{"d_model": 96, "activation": "gelu", "norm": "layernorm", "norm_eps": 1e-05, "attn_scale": 0.177, "tie_embeddings": true, "parallel_block": false, "init": "uniform", "final_lr_fraction": 0.0, "steps": 8484}
Each number is 128 + 32 x the weight over its row's rms, rounded and kept within 0 to 255. Layers, rows and columns count from 0. Numbers have three digits each. The size before them is the row's rms in percent of the matrix's.

# layer 7 attention value, 192x96, rms 0.0665, rows 148-159, columns 0-95
065:140091127117146125090129056186080109073173186134137105112072105117122131110158154172048106114129167123141126064098149156134128123126135169190155128129097075134173182126171046130127166101135128137129161084146134099146157110162118114125133162221153117104129123135122088115121108120136166068
074:138114142148078118137142177114157118105158185189148084152141118101110115101081134086136147109127115101180167132094160185121086144164062147147104132099135116157130079157168115172089132098097079108128151155087128108134145095120119014147153133130109137064152165104179148130088189138094086099
061:161110109087140103100029182086087139175151118100161137139135148105094117072129179140149105132107119155121088113174144204098141161146127120165185088116164138134151166086087162156111152123066080093143101088093166173139134137103145075077152140138126083145142119126160123084155178139142153089
069:182113116122101133122119173128138143170159102112086136064083103120150134140167123116093153141081154092174141112095162112114128154120121146120168121131052146137111096159118128162136133113170141154112105120091134098125089157111084125074166164123151208178197077235110168105109172140187118136
065:143110070108147131142086139116124137092041121183118117086101083154053105125127163096117162142143120115120120117134122142100094174188107080107130095109129131120191179152078073151142100079132128037133110159147143157098119134122167157186153154164163189143122169134165145149087146160113144091
068:122150109142136126154078147076160117096100111124146068114129146176146148125144123133105147156118130179092160168146098111142130148137080094126119145166067132183076080080078168146072153153181090134092136119119145214148134150190129179134159091150127105152062195141159123110177136099083103138
072:091177107176141161161204174167104172094108079169124102117149147145100132162074131173091130076140138138142097136068138103159114120198155179095123169105149134101075180123127139114114127107093105089144122137113143081178095108102129151138137150153096076128164179125151069134130139113178120057
085:080079111156124083118128117162171059072124137120181107114098064099084097128115142067095118158052070106124144154132133180152172126125143121122110090145104114165157156100086098091089157144141104083133132141096141102135104140121196108122112116227099094111098162145153169126120119081149118099
080:159056086129159115098140134096143166140079076083105119148097103061119093148118139193151087115082102088113124166138117099094119112113137109180183169134152131111082124125079104089205129155077142118153139136145140093132139170148102139112136120095113171125108117184046064086119111172152119116
074:155156189069124097157122178112100097178102128135158146122099135101152145118134170106154203117178092151152138109128085145137110135121095133145155125102147098182155162163094066090167126110125107180165143129132178159121131136123075168125194102115090061086163130148128078065166085174117083125
079:128145081110132136121122163155098156094123172093143100157101103140145108172099157135133119093150159220088093088107089092076080141111074098130118105034137139128144110184118116178131110091076132108128167155115095055144092194095115164184119172128115151115126110157148127157105130124121089078
089:099163142165140092147108170134122152128120140132082107218155105153109144165129114067116155124213115161139134064087090083112145110134136113070180093081133174131083113145147118196153126074132156134138200140101138174098116103104138123132170118112134119153132066045154127133140084117129148141
# layer 7 attention output (transposed), 192x96, rms 0.0821, rows 148-159, columns 0-95
070:098137128139064155157130174118119113142041122144111178101158115135123064115139058176204084120143107153163092138139157144166099136087135107137108112134166167180112156077128167108131083084086138154139164196124131159115125113131093126143153084105159087107165156107136169148210149112156110151
071:126156128126118162155103128121151136130111068108138130099173160077108138138123174098113125166128086112167101106103103156169172091114172094101113096174154179185141119084077128168144122160176195151153076109134098210092148192128151138109098115148111089130106156142037140177133147148109179127
064:117157092133120141115167109133098185098127116114126143098118109163120106153108121064110088112207168154196067162075109150157140150107173110091082088169125114118079052136131117160121125127164130102095076176152148103131076103134106155105142117116122210102137162157156084167099093072119127158
064:143104175149166119092126121081116142107149174158166145117121153124232122115142181101057163104162127071105134104177173090172137128137164096120120092066209146133142143098124154083126080144149106150184089126116139146180156101133126101157135124066140089103137120075155096135132088146098109125
065:120111095147140125087178127114072131090154144133179090141134171154153110141086117144154163114098117122158080199104136081130146109111131131162168106158148156116162090124159138147084104178116163075163099123151086138163173076185061109066111185086041134125127110096112140082142122169157127145
075:124175095125123105131135163130074170133157185093176169082110123182139104125128119103189137118144068133068156121132145115120145114150179122131107126111156122162170088209152048134151190125163125143092131132138114082132076133056195126157103132062117118141149088166116141183136141115131100126
069:139097124108174077163076096152141079131190109110120114150140097113122098167160112130181120116144163127127093132146143132130101177149061094182152132146098158110141111072193095164153124152155162111143142205115150176126110121147160078152069104099133138114171062128091061106092147133190095126
084:136166096088126170132187195119088187101092115120113120150135140152093104105145123130160147170172102099049135123114118091148113134145141036117104174108146121131121089127151142175119127078122134146110092155092069140123178181119119109095144154048135113112176076097077127095179108135120138178
077:128063159155128139130117074138097129188144138235154128127102155146162196160122118172111142127122185150200170097111082121101108137171088126075152097084124129094172185162115179138101111125150099113133121160143125111157112102134133178152180168135153161122107151061112131116127137096174143163
067:113138073111121143128152070101118135089114156184090153117152154143096121143089120115197096159087114143194116122129092114138161161067146113113130162115191107105062125145122191136150154105132154146144157132136095103111058080146197077118116134087111160141090141074152119165125136107144220149
078:113106140165164152140128052111142078085127100170157117091127175100103126108119127170151071099129107081137125156101185141179130155158105173128142121135044149131181089127095115153171115148147105108138097114112167187109083052137088181089123057136111111135160118117151132107162184141161166108
093:156087127112142068123175078107141117090144125111168167104175141152135093120134172187158154113114139124107111160149129139069161112118115169119090115161136133110156088113161113142133138140095127153131060106152121133098076114167118132099106179186101118180119142175187112157075148120255095107
# layer 7 attention query, 192x96, rms 0.0665, rows 160-181, columns 0-95
083:136117137196059066052194134138142163068136128114161076124159141147126147150117163101115142142135168158182099177145153095156167118154165210159053089113116129136156117152096122135053131137154128084161145146138090111116146116119133142137127130113092163144150124151163154157173072164146127157
088:123158102098109059111185137145151129202130178092171115131125085073159130054151103073110131161163130133129150092154124119157084106135161122125076129133196099116189160117093127094100140107142089118160096125191129091118134067129081137138107125196151096120126160138125173104149072156100144089
077:114131130155105101170137088096090106124064093108101195121144119143113125110073136101100153135135129161158176193124174087119120186151165191154173093159140055150077129095129141178140154115119163131123086139116161081080111089097127164103147202102183165099141135149127189116170132126109110148
090:095193095075111115112100118072175076112145063093125093148144090163129148164122097125192164185110111118066155107114124151139143126099134119104104113152123118158165108129113127119108109112109148133162159108160157204054066144139186095081089168117103116157151110124185167058109145129137134136
088:148086166146139091102122145121099160070152073105159159114084150122134174101069059100138119084160090119128162112189167112114147197149176106125104098163127138132088134184074094175156098142076061138154128138125149094100186119128150140107099128119133100123095112126072082101174157121148107175
089:140148164104121086158140108089153124144153110172134120190178162103127153115155150121114178174171166114097102085121098057065125079147164130072128099077094114069092150147225140084126147090163138145084104095153140146106105136092179094137105182113139142135139150195111124145130118158096125140
085:123099163128053187188109097122171064127130077143160069125117157128126181104093134121099112075177106095164143080074177072172152151133163107148152185122149114202164115123149123173104124141186169106144138120130127156136172152123110153127137107152121132065121134131167123180124144093124093103
090:104116124148073132181189147149098155118179144125146166107116084130111147156101151129165051174137142128112158126185093105133157225153091131115137148149156138178146166074062075089115136115123100068124149154093131150195122124127111092169088124117126082134144080131112141127082175171101119125
092:100102188144072170113171132099133138126138057158100134076153077173114129144159104099138072142114164121157141146072145158157118117128136141154137064138071190102174154120120164155110153122132114138156127081069214150126127120175107100119110126167123161094130145171120077178075127094127173096
107:185194121156132104109143110166110150153108082072127105140160176084161146126133149167147174135124121173126047124090124179124087082096116080125142082104156116109107122133161169076070200117177156124130109128132082133146155094093102087171163159134160152109144142124108136135122189065088101104
102:109088103120118159145089140122120162145154186118121140165112111148080124184125173099154145097124175123129110101152160116103080161189185140161161120110123044172100155168097162200136189182141106118134163071174171134134206141118133152085119069144100105126110111112096161128110117152159110100
092:111116136129121165128150177159174103117103116147081129108172109146086163134127113116157104148148107176143158182145136090139115166072077170117111041115171059084194146169114119114188145127155067096184133129151107107115129106092051126090094063171135132160088122128105116148151099108136132123
125:116087207123155133065144095135208146119127103124119180132164092127150127086082116155137077176129150111191161088137132148160198118098153199160119122097132150147117106098092148209145153151136124147131170049142122141110139127144132161080162092101076119124091091114109109080118106148151129116
092:102077119146115141166098117132105154135110158148180203170165088143100059119065090083160145170165143181148094126144177112134091110188165161116121178140105116111143133056094135152100146163076118107156141170100101150114130161134076110140123087112129105122137093103113163068160125144197161106
076:178151158144112138101121157073153089125149085148192165108122135180145101127151172037124108110141170103162181133055143150109159199186113134124102175130104116105146151103142089136104139106121143088133096132156099117205118111115131131046144149085104131103128095160089085137094145091134136169
093:095116128140128098149114216164137115126111094180122110115090097137141159113132126141109083149087078068183177145125113128127154166078148136167146093073109134117160150150131173102091166125127135131139127199103107112127131175141126133110075147072110138036155121073103187083167120144189085120
076:134075116153168140123116187126080074143066126139099091145074198128150122063073049112104169146151135129093100167146163123094189115110087181151129121169134071127148089131149151110074139117131144159113142119090117139121097172053074118156130171147136076127133107143102142144104149135128088125
086:110115083143166140146122129135065164066180103160169093097107148135136136180193083133101072113114097116110142112117164165136134128086125147138128191118095139132161118179142113137146085075144180098076059137099148107127177115110115190120145159141087116133103170104083176126099139123206078126
087:067168101087136097114106152191135094151092143127133149138173170094156110086123175144167134136123111104126117114128125157111138135128198112118123178106084187084132111132166164081138106106132125073157096155153131149121175175083089107099124152116099181146190162195113088129121196104140045128
083:120122096097148140125086125086103092106124115092118172161071148187118113107120059128105117160149150097191123112142143165128099134097101154146116160127151178114129135130154216109202119192116077088121138136129116179141097149142097143094091143139130093165105141145140056119097129157091176035
083:108139163138156142123176174101125103143149139125193117136154156065128123139150046162123087170079123134108145150101109123039125157108146085131138182133106159122097114189100133126088145093161120116111200104175094144196070187139102147094162133131123190165110111082158115084116127140144129142
081:107140134093109120124156219133120142104129142070168081126133150086095139123221117124057168170121174095104179163153167133198079136149154122148136151096181123163116105065112138196132132105103136127154125155125072121115085177090146107148095146116125142085095145151121104112109131125189152143
# layer 7 attention key, 192x96, rms 0.0664, rows 160-181, columns 0-95
090:098082163135122097128209125114091159099129124143177050136126136201156165138152120089139168156140113098137107152165124117113171174132167188178091103121072082124093112108097118131142140154084116138160087131162065141067167088123130124140065154116106160107143120152134106146092047153140125150
092:130132104137139147042122187138107120111164126104179136144133106100176138099120077090142146114098092117128126119099122072183097151100154124099160126119168135091148185168107163130117129077097150096173112172154136116087131148082043187140066133194123167044138149168111097123115134126106118109
078:168107108153108123127106113135114094195105131146170161194115120135106171077129139126168102130133101188174190135152158110102121121170126194170062120151152071123092129080130132092142102165121173178130134155102193139061148039085158135152145132128158116095109089124121168116122102174124135144
087:127174100077147138110081123118149189126108118115130115104126114106155161056093103133147129150077133176076095102136176071169116134114157109100040200127134106110125093108148096161120106151158122179115157168122119219081115132132115100120130112133069090155204131134156133104110175147092111133
096:152092155110139062094133134139078117003158120121116128141086170108069158116100124109149105098104148109127120138146160098157184160161171125137076131171156122185138129181071157115078093133137185147132065156091139084105200132099100126130128102104112141111110079138131093115150144127140148149
084:097115164182107131164149102101183106106073120154133106159117124104123175132169109103108127120162177111088103102155136082112119112137133169120140122155081089083123153180146078166138098072148158116163141109076141142141104088130157093074102110191102124117079177180076105137206123173058124108
075:153122169120051128188111140076149057120111096099136133081113127079163137115091133087184158119217098152127148082110104088152156158162129083123130073087133057170172127119126126116097122131173092117093105095149100107110130128185136143128164148175110128153160167152149140177070125136114163134
088:127116121170176083074136161152128152091143141130128129193085135088101102171095150179165117213129067125087145167164135163160138159119098074147148183126163149145164129084107062153125088136111175123116102144168131117127180135114130116155088084116110066152143165123059152149086126157125086119
095:106168187137115147089136079115115167144141091103087128098134125166109156127141154177138087140171186151078111147154146159133099125161114072080127107174117142089134167089113138127107138148098082089135143044055147117147164127197174128173153198180123166124156149106134119114111077143078130099
099:150138122129143096128186092186179106143138205108138136124149121075159093133148127090147153153179130153154110081146113111160086156122160066129148054087146137082070097144141147143143148151057116155190148153119109183170123128123100095110125104210129112101103102127120113163190153111174142106
100:138115151141117170168093142128102149140099165191128104171099138111138143182110166099172105124100156089123132165104157145066140054156124138186155139124089063130075165150112115090133125081171142119099138119124143098149188183113112148159139123200148100174099077104106085133069158123192157122
093:097097157086150132136101130160089164128099114131097134162199092148142166191130126086133131121076092147139202189173119089139150164132050141097134124085091112077157131159061140100148138122174074088175137079106127106136142152137123113124091116148154165112151093144144098151106117209138082132
107:078116184146161100135104078147118147137129092079102152122160142127136179141103130114102109173087162149143127125082147105124156074158166141149158148152166152169129095155113143101078097132134137081096135072123186126101105159148210158097136212113050121132092074120096128111078075149111142167
096:129119168166132168118093154136074086112101112152103128173166156195119097098083122088108109153166122122176076163063121137099075065112132126081155116115152091123087094117151164086140160173112152185088112144112151154073143105137081155144110125086145177119161102118086134093064182129158125094
081:098180158152100114139126074117158122138194102103140134133066104151102121144195144133154120072154181173146087120168188106112101155163088118126160153104135116149152169087110095168165153144150184108093088118157108134070153118148205171064154132090132128165154081151100137142092141110097079136
086:120138127094119087167141178170134182136097181108146103121097096047163221088122102113135141091159120139133123159141144184165106118110139116116123172093137081140119156111162190128121178132116074132086084147077092066137138213166130147139106119122157114120132131082082164134121096151080131139
087:127132094157098093134155104153101117159077151155136069185102129129201118129120071154061195129139139162125141088138122101108147167157081119076130075123116127183132089111159175091099087138059119165132107123102131127114112154056123137159152087159147144113082137128079182126129175187105101147
090:170125073118120123100090076072124158103160083130085129070134119124156159118166107141137134121135117101110160146100162162118162126130152131118129160149143098138192146160109109110119059146090090116100101174086053086151165138144075160096144143119101025098072111066066117118157139152143136149
089:119127146093094099132183173166178143115116142062135125139159148110155123089170135127157091116173132138096121097133113111082107134129201205075122144159140136130107154103119142216084168119144127132084109055112069152169135126089112138102140127188108124154175103080080105124181134137096138078
088:139160053081114164120118146134108103101104113115122126193117125136097043141142131154082134217084138131147089099121149156122131067152109124131088117180181143146143126160089179134145161118171120112137076110103087177153115162131103125116150166169147122151111115122163141126040083112119152055
088:068083127155177143153115060144128141097135168135137099113132095134109132111118136134179143118047127111148159140110127142105109159138162129099153152142177147149079128117149085085241126149129153120068150160165081114155109173128126185112158041139134135209128129154121121114138104146102181110
078:143104100123099087113092194123153110107145153074125130134119145140111138136134125080040150131127213153100170169172103148169118176130149152136109164155110091111082156076086134150101197153092133179148142148150084173112100200133127096188158151130111121153064141124131073104113110116151107107